{"num_hidden_layers": 11, "num_attention_heads": 8, "rope_fraction": 0.5, "bias": "none", "init_std_qkv": 0.0214, "init_std_up": 0.0214, "weight_decay": 1.2, "lr_head": 0.00891, "decay_fraction": 1.0, "train_tokens": 1054000000}
Each number is 128 + 32 x the weight over its row's rms, rounded and kept within 0 to 255. Layers, rows and columns count from 0. Numbers have three digits each. The size before them is the row's rms in percent of the matrix's.

# down: layer 4 MLP down (transposed), 4608x768, rms 0.0194, rows 64-88, columns 512-639
# up: layer 4 MLP up, 4608x768, rms 0.0245, rows 65-88, columns 512-639
down64 102:149087102091182123117144075175125137103153137096123045165153144178076066181150163150169137112125117197098093052052113099101113108082157094098149169185131177115107099104117123138126146099074123119158097121170138141132014111166196084097127153088073086107110097116154123157163094116127150072108133174072064175126135155147073154084160158140154146154114069144124100148122147160116108161124
up65 098:094125177123112160146124096115118124187167087127145162181148133138112082119119106128047040131097162098179114125079171160149094051141122203149107144167158076069117103056141195104144114134132132131116115129137115136115159150112218154159094163152141138067105112198146113114070153137106128108128086137127122074174127140183196079145118172112170146112066120129117128107116194150145112127171
down65 102:142100114113137137061114174094193094095118090175098121087183145123138182098114135127098105142188104124177068096157181190093089120122169136131149136193220091132130116104141125123119129122053147138122096105141169146172149079094135156147057159096112142097132176133168170143146117135094133096118078117125134141115125061122122094116156145130124077110131088146130094124096152129133078136089
up66 099:129098108159168135129138144152177130109110123117089069122116092123108123123117127106128201189204147166071032153153116112081162097105113143128129148087064143150105171054071103121122135056136136151076069104112129169154172079119136155169127032109144111178107191110141113160187137194108157170110092090164094150115085104126154085143124127139125121181139115232112094141087104080149120073111
down66 097:164169151215133148179166152085186169120101096070158103156103134126157126111089176135158152112095168162096218092096086190096177128120103138103161144126142088132170086118133138084138183111106090092101079145125108158183189152160106111185136114141226118144159101149092125097122134167076133174117121121133120143139123112137150112066190102110136088159116109142079110131103116130137073098115
up67 097:138135069159133115151189097144159113126118122056159165188131117105079103131094125115151089088096165155143155095072167159088073157155121192147138142190121225098119099123098181139139171151109139159111107052168092096120162157131158096115104064139095150155095053106132132144063115151110141139164164180130142128141049126120116093140128134098140098120146188087141143086107109117125128155165
down67 098:111106055101172097114119109176112093112064101093187150104140110066088082089135173121183103114172087166129125147132152129110142079078119114140134173115160139165151122131140175081134130191130116109090123136095234108129162098158128182084144128133147128098093111115137134084172132154140170132201087122083136087115052131085131096094175171105121131155041126130117110133108076183150090158159
up68 104:161132150109100167102122150185127135184116153107143141037098098088093144148162115137142120140117124155121126102210147099093127147103067116111142071143128130116145118105112099139123159129109112097111138068129170074114154134074076155161150135113059134118145144167108124102133123169110126126097099112167050058126061126099126153118137138060163141125112142181134132147124132099148113155184
down68 105:129150122201187137121098128207114121161109067122152113133123154161125210164097136141158106103140122149154092117103147107043155183129114140127059099122141104150130131066200077111079132086111106108145114090140139074112120124099133147142119122139131096114142117114199122101136131128100091099168081153143109109140116122134202152140138120173126124072084098147132129124102140118093201131206
up69 100:072049130144152152138126156131138135140107173152138106078172126107132165146101145116117102134104172159108108130124144118154099095097087105129104134140154155109117113094112197153199114088105111095140131126185136147088155133092097123124138108141166094143145116153108055173139205068125153194170201149206183107105127118121108120153100131109095102058112143089027130158205090167147100105117
down69 101:070153168202094131084116005157172084162092152162138109127102128158141169126127127145141088120099112124161099187087131168139127114130201172148111145121151174168175129145112132205176104120104136093181162095115112143104068108091152095180098133086103183153141054186114135183121123177152133169110087160127124167157058130147173152044152171130135076132128146113155107114090099130130100165055
up70 094:081133183114055076124196094134145112121119107071125124057171169097123151124132160108157109183143120108171153099136143107138106109216129112153090094130123138136083101130113150133138090106107148129126107131119120093121124157068115154104128178103116161112155120162125124170121104141071174139101131119113114118095148113112130157135148108188135126108118145142099159106106103119086148119154
down70 094:167210103154134147126143149133121211086138125131119130175162136166111163136112124107138181117140139099099066137105172114103138116114153106134135155065138152103118169063108119161067122107147053097116164115125116067143152138126165085166088186112147123176124140166128144082107114150117119177120192145132130191139080156140147162095133072096188150081102109132080101135098154119142127142128
up71 095:099144139095094113119140162141157138131112102081192154180137107073119134157165129134110106134180089160145139048085155146116112130130128167136112152132114159085198099107143147110132072173149099101094165142172117159095116108170098123166091140157146125157063123112116134122127052189168171155095106150122138114076160064111148117108145176126149116107168140109134085115139185148086111132167
down71 094:145131132127135166103136128111156101162107193141145128140116139109158125116142165198146152134071151147107043130107110115068090179122055093102192082124151054133137156101122144109165095061075089105139074137067117140096133120085112075088094129163038138115148159165120190141139114207111159122147177079114170167115148164162176144135149128088143111161130163085111164109141097157120149111154
up72 099:107096118113158112104141083093075108147114145158163150129131163089121140146103139149111157160148077085121144088112089166117152085149124085148096108167119071108048159128148119111105165076140108133079177124109136196173150192144193102143129152086128140093112124115136106121171174187162053128103127180062137118105149158149101068181141143139173145168124212133126107102157163117117115130178
down72 098:163101142122195153097163118121092123113178105138167101095150133086143151175177133126126160135104071127074176123083150108143120188088124101145116157183130130150097141145157142048184154120051146130100113129108121130130153158089134071196148117107098127155080093105178098125180128147131098148170143164075156125067099146123147161154127192113103179085078153131074093162084144134157065090149
up73 098:146130125092107140172156123118163100099093136139131141108107118101123172101106094131145106132136106123094122090166094169100128132043145115170121095130092074092121165149159174086141209078096138126166138112127142110103171119166119129142092133123157159194147089105122057171137135089068113100115131128104169136142138116078133087172126094155109133143124156103063132133149090127134141150121
down73 099:125144141103089101136166123130136140162126115136142113140159147099173160116128125134113124175123125131151080084083155136097128190122132191185124101128155128124119112085130115116081168124147150130149114185185168117099110142118174164167144120046124146152082129140112090145150113159080072181130113115151060123145134050130176107159095066117120111093136142136152176119162159115125168139182
up74 098:084147143130146105155148167105127158071115136153189162098149141150134141096124158182121120146149143135113090108114123144140139129178089134171109097141174121063080111154139125106146174110120152090123132119113088210134149114125170059128141136153104110141119118084144114117130164125121170129137096163111114099144157194150065119157106094107156102158144104071130136116152153104150110090095
down74 096:146086134075076145160136142165166118176129101154096123099166140085091111093139120136103084108146145122181192111169110162098163158090147174103151144127237136113109119102096108188177178132117122096130141129139113128086082158032122126132196118163144112098190113152135123147111132165109165088139096114098117152153123113098094083123134165151092130110140134107140073067178112130161107172128
up75 101:126129187088140144117094083192123150129161146122164149149133152147146187066118127126111116062132128104093138117139072118140126099110095065165078084159087139114105062101142143132193102127109149107111157109132144122124165115147095145107174141070118139140138126119134143079084103137096124153162164201083137065179138119131151189102129152192200117058162135183099145201149152144186120153177
down75 100:161066112142117156075162147104100074164170137142144126202158104143110131160139220099158112134175149144098173141190140133051133133205136105096178141195063117137092121094133081173089084097129158126114228107140157120124130165127147143153109087119135138143163128068212120103123129121148091118143128155123124162128134119095210132127141166164102119072094130114090101129136128137115132176080
up76 097:172100122131089171137109145149148144159121128174062139161153080150171172104144111103170117102103114150102167126131157146179137103132143196126156129169124109112123101135083121053107145165080145133159105121197150111135118163153074115123112157062162099121126113139102112080087118113092109055142062165185109140149102100159132074106102147110118133079108101141122139185092123108160087134175
down76 096:108115063068147119141085126117133164165162130138143112164102114186181164165181159075183098093176177123138131174184140164072124127139162160152117128132084153085112140153141131142125169126109094144161074177103142089132096115136153082113146160166133139150131135190105090131103150145130130136192109110138161148188150142112104080093157108114112106147120169197145077117136096078129077137053
up77 093:169148110116156132121149143137160102061139122164172109130152105113126144112123134177073150178101162170061142149097110145132105104140085255121070227128191093094116154129176141123159210107199113121129111121130157124192136175112146103148085126149096181142139130149121119121099139093134130148172103000166147060109150103151135174132168103153171146069141110145208135173157108120145131102150
down77 094:144168155147134149113116153118156108061183160102150118207125070152154111128146105131175195130173178118111143095131117112164132161138132081148146156111062101118140064094141117122098150183145170085140117121105171155136130125157129083150159112127143083145100187177142117109082174081165101132101134087153132111123147143183113053106099130172098106137133158113087101121085133103132184157160
up78 099:125123191147151187108172125123122210139075109129110113127106092117148105108123120175137147148113171139097048150122059125123132117072141124098107116129138106112142170163154170030139137126188142119151115097122152090087118180126124107170132168176117121157119116146166118135132143139081147096147142066116094164086061133200137081130113139129157131136106158155124085146147091116103119116124
down78 102:160171159116129193105150197124099082136169140069140135112118124166111152079113061130126098133119176140123113102100054134125105168173139128163105187107097127091153177096141114034110121109108047106140107193114141101173086118119150114136187103163152153095100121103106194122125140126131093107133119159093164097131103097161120105183161167181138124156103104163176134207122152135154150134138
up79 099:126158144126159175081126134134125110179102124179168141143184141110081118152125181121126102179116080082003178119161173147125161130137092132116121106113138073130121140112110129176167145113112150130133182110101137131093068088138045071128141069138133150105146166082189112109132133112167125146072133127101148148109060109121070153105132082115167056154123078139128105109069108225143138113127
down79 101:144111138170147142108170140087146150163062098106078048129163095129086130088098119149158144123095121150084186072110118147125115217124128131100125181131114118120055118113117090075172099117162131133122143163117132180147111077197113156162114141119125113121081168169186069171175130130125144065097165110109139072141076144078133122118155146124101112148163095142119181117198080183132124110096
up80 094:092110100135096175121206150152099176131102181119157122146170112121176161087097113105115122140128176131125109131124143137123169167131113146151129143156136132059085104091106103123156148140131122138135188098161111047135099166200124172185096093115092182079144146101140158164118141122111150157078225120163131115094016105131154073155089112105090170104101161143090183135131153102119091126136
down80 097:106192111165114147094108092058132109093030122138132055110126175167144137125091091166134091112122154071122169161086126152073127119111112082151129144127145143125081129113172135187183201056164076163107135084130120140075078110162121119116108105133107136119063084122150110159084135109129118134113180136134133111106112105117157146138150131140090090137127127129066181155087117148148115208173
up81 095:034168125134136108145127088132183104133156125111093140156130102137120102072168100169118103169154107117110116116138140101135161099190133155128134079170100175146119161122157167161164107092015116091074188176090126108081096134133222077190128157118098172165134097094132168127134137152125175148100143144103132141139134160109130145177165120097113127087087080104118153155171177116114112131139
down81 093:118118117122158087121150185176161089096117149203072159089190132142107152111142054113146103181143139081147136121150130131132114102140170092123117098158086158101123145114145074163112104157159133150141132097082120140137096161170152140116141137141160077130101133156116165174125094109130133091137102107046104038133093102120117154132156113041145130101176157174104116107126165112112162129094
up82 100:180159094139163060129151108171135161156060136149128132186119063125171139107114192102069085125143109153178110160102139093129182137145091159108071096181150120108151197132088133124130140124106144131144090203113175118123146185124137162111122146118173144162122111167123142118151160156125118103093123091097130140103132158086085126165163122130154081121082129144133123091175106087080139097128
down82 101:167128073069154125129162124202166111146147104115137146083111087101137050009068081122098110143126103228147145180131129121119106120155138131138108131123146124096071137043103146067053135160135143128181131173171132185185163187124181085171180130118067161121097143101134180168123065151174109120102099138124127092098183134127153093118172152149114154111151189137123091149189144107106073195085
up83 101:088157113140099165105178121090175119146154192140124182180116132129159130171132132139152150133133167075180098119111174141126148079086109138088095114075099098070123135157166136159107087147151149113131162085126152107091128134132182051164175127136154218170123160132155115100127140106143166102132186114173121104109167097098084155178138154128102097052080207171144117124116193105143171149127
down83 102:137120118115133160144154133086185163173139174100126113171090125099159157123125158147127121120136143128146123180124111121178114108111163139159122177047131093125133151138117135157098127111106154107030138081125118139124128106143109141122071149076123120084121129123118128126182097142176163158079134126197165026100148138103133090124146137131102149094101098137169127129137093112145149120073
up84 096:106108140158143117150103126088123159113141140102157124118131107103191111177107098185212187099065158096122121100153111122134126093153131134151146114110149083139140133094155126120113071101108127101087181156149142138089077107120143131187091112091093145144117109172183142142178109122096148135134059117084117145068125156164115183169135114128120147134122149132151107139092158195168115113167
down84 095:140162130112179182111177110138161135160123137060126130115125127085156118128064092186127188075130154121134124139154150124067122139088160116078144156143129109217108146147131078122122098102094158111149128188114192196085120147110115117158089136153112053097128138199154202131185135142130189130154121143174135106092139141133134129128203128092131102126121132090198159158172097148148118170076
up85 095:146153142142135138123125132183118081142163093140124149145077130109155140120174168093077119162097139172129155147130137164140103136106109103142116190192097112094159087094106098147068134102151140030127201161105135151154151125136160095154117099084092119097109094149159177120132145122148158159088145159136171086103117077066121148132074126100143128131107092154183161142201156129122155153163
down85 095:173177077118130138120120109095085117137128163170097135108114102162152145116110135069134145142128181176054170131113094167104141159116127149169177204131159119131123137188148116150131124122101084147114167077109087129089175135127168077044125110129104199108093123116179146117123177155165158103157152123154153094126111069118150164148149137151175127130160139088076187079222126105109115161153
up86 104:133148119154129078133102115123114168122094107129157120105093167146115141134134188148142098154167122157153122139119077164149106163187113181179102170166124132096086118144112136096132111146102177091155114129110132160101024105129062150112103120150156153136145093090177166093089143110099094105097121141133206076160125139062168111146128096137198140155062193157103114178120087094113127137145
down86 107:189132127164158105070151109094113124153066026063208125122107167114127150157123123070096132100176033159134108186052165136101114119113140215159111127180077086062158160133178170121100108134127107121100123134131110161162118150080141145129071120173113161144098128091162168120125215154125044143124046107107145152152087095077137150163177145097113145163132151190153087111107102162193097134156
up87 103:048151142166125123176168164140110128106143141162158080180128107125134096137155142115091099170146132145086106147140122099069131143153064122107102104106155195072091171137108151066129198075123082194132074132160151133094140111100123135119135081086164131138085148119188154148075120121133123123177154137118143101159096121099149083114134093110125128140123108126155098147111112129049161120136
down87 103:078136125090127143124126168120109177129122106103115062135106112149101108096100149132057125114149097134090166098164102138147127117113102147116156132058089147141074113152123079188128161122147112184070146079121134118094103120154109139095183077106156144110134092133154146185111113164156102061172185182140117083118136129137101067154092093091201126169088097143148177075162108086134128135138
up88 099:086147190146146162170106104117129129103114150158095132147167073125114125094158086191153094079074123109073130140119134121123149067148110131126120141153128195084151084096142142147128087109109068090118137087116116123110144117132115111176128136138103159190135062070167132072190175087171121118100096142157165123079080114190124124151127141125154048135123136103105127149121168086088145126137
down88 096:124155108094144175109169100111100107103116101127082047111107091129100050142073088127079150098179121147076138133161160080136145072116080077059085165159151143123141146108061104113146124119100085049145176149155089103118128120124110113125185151147126082130163151146170166112162146088145152087149136121155130085164131140204100081146113085164161054148052137083146127129136151095127132093093